Weights of a small transformer language model.
Size: 8 layers, vocabulary 4096.
Architecture: learned positions, biases, tied embeddings.
Training: a variant of SOAP for these matrices, 258M tokens.
Each number is 128 + 24 x the weight over the matrix's rms, rounded and kept within 0 to 255. Layers, rows and columns count from 0. Numbers have three digits each.

# layer 2 MLP down, 192x768, rms 0.145, rows 174-191, columns 288-383
134126128166121127133169166132096113144133148095147149090158100138150147100111178088131141121109140129128095146100097118126120096143133115142169115121138149127096143164142138107120124153104101182132120121132141108119123122152130140137125067126115136157130101112127139157127167108113111102
144093121109128107151149162117114112140121131131143152148126152162123118117117143097092108163129131151157112108105153156140158133151123162145147108184171161109160156101124105168124159129128152122102122120149135129111157131139141124097134144115162150139165121137114200119107143121128143164
152106179119131096124127133141136156134147111089141102149148153111127107150121146103127166105115141154113167107100147121138101147122152177148128097137125157161140129085122115123134092149151140138114122104151143117162095120138121110092130121131137135093133159115149130174075114081147103149
193140163140118103161125115107137179125141209101153140106097122155129118133144137116142110144074112140160127128105153140143093111136117111151078143095125160161164142136141156130118098107073133138126141146149129080126127067118091175137121150148129122128100160096138122104144092104080139103
114135141150099093117115167145170162109112071110119087157147127144104178121074172111145121153115091110102165159157153139125173147163143153107141098114126135164151209147128073091120086160108141123134149133124145140117134128143150151139088081149077131125136149104129154159102114083096142092
127118094118106114127119082111101145101168154099150168128141140136110113155111165173122119107089142141109078089098128088110096098143140110145106102146144158115133134090087130127102099141085132159137155140113166148095108117109149133151111139095100158105151099133127111125112122111138111102
123152158122129168144145100152117113150116112152105137135098135124164142132105119135131089039089115085110165121126189099105139063139099119107160085194119123114148113168130140124143122135131156158151102059104112195149117118120117093153080113167116143128101069117118157124171145108131164109
117115102117130158066107113132171160116129108093153146120108142111151124164124119110106148138138112117149136121106099121143151109129126135106151109110140127127120105146121100125125139102155074126137106119108132178145126125132118130109080129109106124141144116089106138141119119129132119149
125132127110069151160137116141159144130121156094110140121133109131130100133133160128144116141112119137129162116144121106108152141147097135146134119133102098113101167157096090121108143122143165129175141166131149124148147138133135104140095141102121133098139121087136110159143105111107153102
150133153145179142182134149117124084171133133093162110157136150122106139137131136108132113126122185123129092132121124129133135128131166142109115152130126147101116116157088136115125086174128104107138121108150166141141133129094159133136092108141108132132125104123134140121124089086124149080
166097141127138115148127115093118103123136077115097153148123134136119116147115121171131123129142142121080120162166138121087121136138108144114140092141127130098127099078096099130087128112157115126170157117134164095136190102113123120135191106118069127134097125117151156119148142138139087092
156105129165135144083081129105138130117121121125115084081168146137128105142122110170142113147149120112112143141108098148123144148126148122128120105128138180083142135088078161105135145132094130124127149132099108171148121137067145189161111108144131090063149103150097139113130139093121163084
114138122111120152092108133177115131153136049128126133071134166141104123147153132124118199124128090136104086165104100158151126146155163141131115111126158117154129151086146133122110127128120136106096141195118111153142128158116115116087098145095140141153128130127092120154101169057148114105
111125131126096152085097126112116132118129129093146122133160139096126136104136175164144089154133088126157146092111147122119131135103127108159121121063114161080109147117087109151140146067144135152153118090143134171111083119081131124114142146129124106152107111144128157130130140132158092177
174133062142152137141112170144172157134083145122154144130118115124143117127111151122130132069162105137163161158155140101088157132113088152103122128116168155099089126132122142187122127145149134135101149111145138130125135114141062135126104153111164151112155084118151108117140090107169121102
085120143129080125093118130147143137148127128134097190141119153118133176129108174143156114133095160144154142091152135136120133133119072182135077113094114146140113133157116128088116133089177125132088126105191147108121158080122158112115134118132191149099102164142096096142087155172173152125
096163095081081132178068137132135143130147135130128142143160137119141131166139108114129090147134102124107093128105127157078130144121124132152133160132089115095143122157139148123121176108149083082114158111119129134108118129113159154144109114166098208142146191099121138075125144149105146118
126134088087154148124121124066133139075129146203122111161099125112118160124134109119092149136129112136118129119096131144114116098101136148178112150141062156139120123087129117093125086100103121089133145132101149131139116121132105155103131154121151120099101121110145151114149153111123130120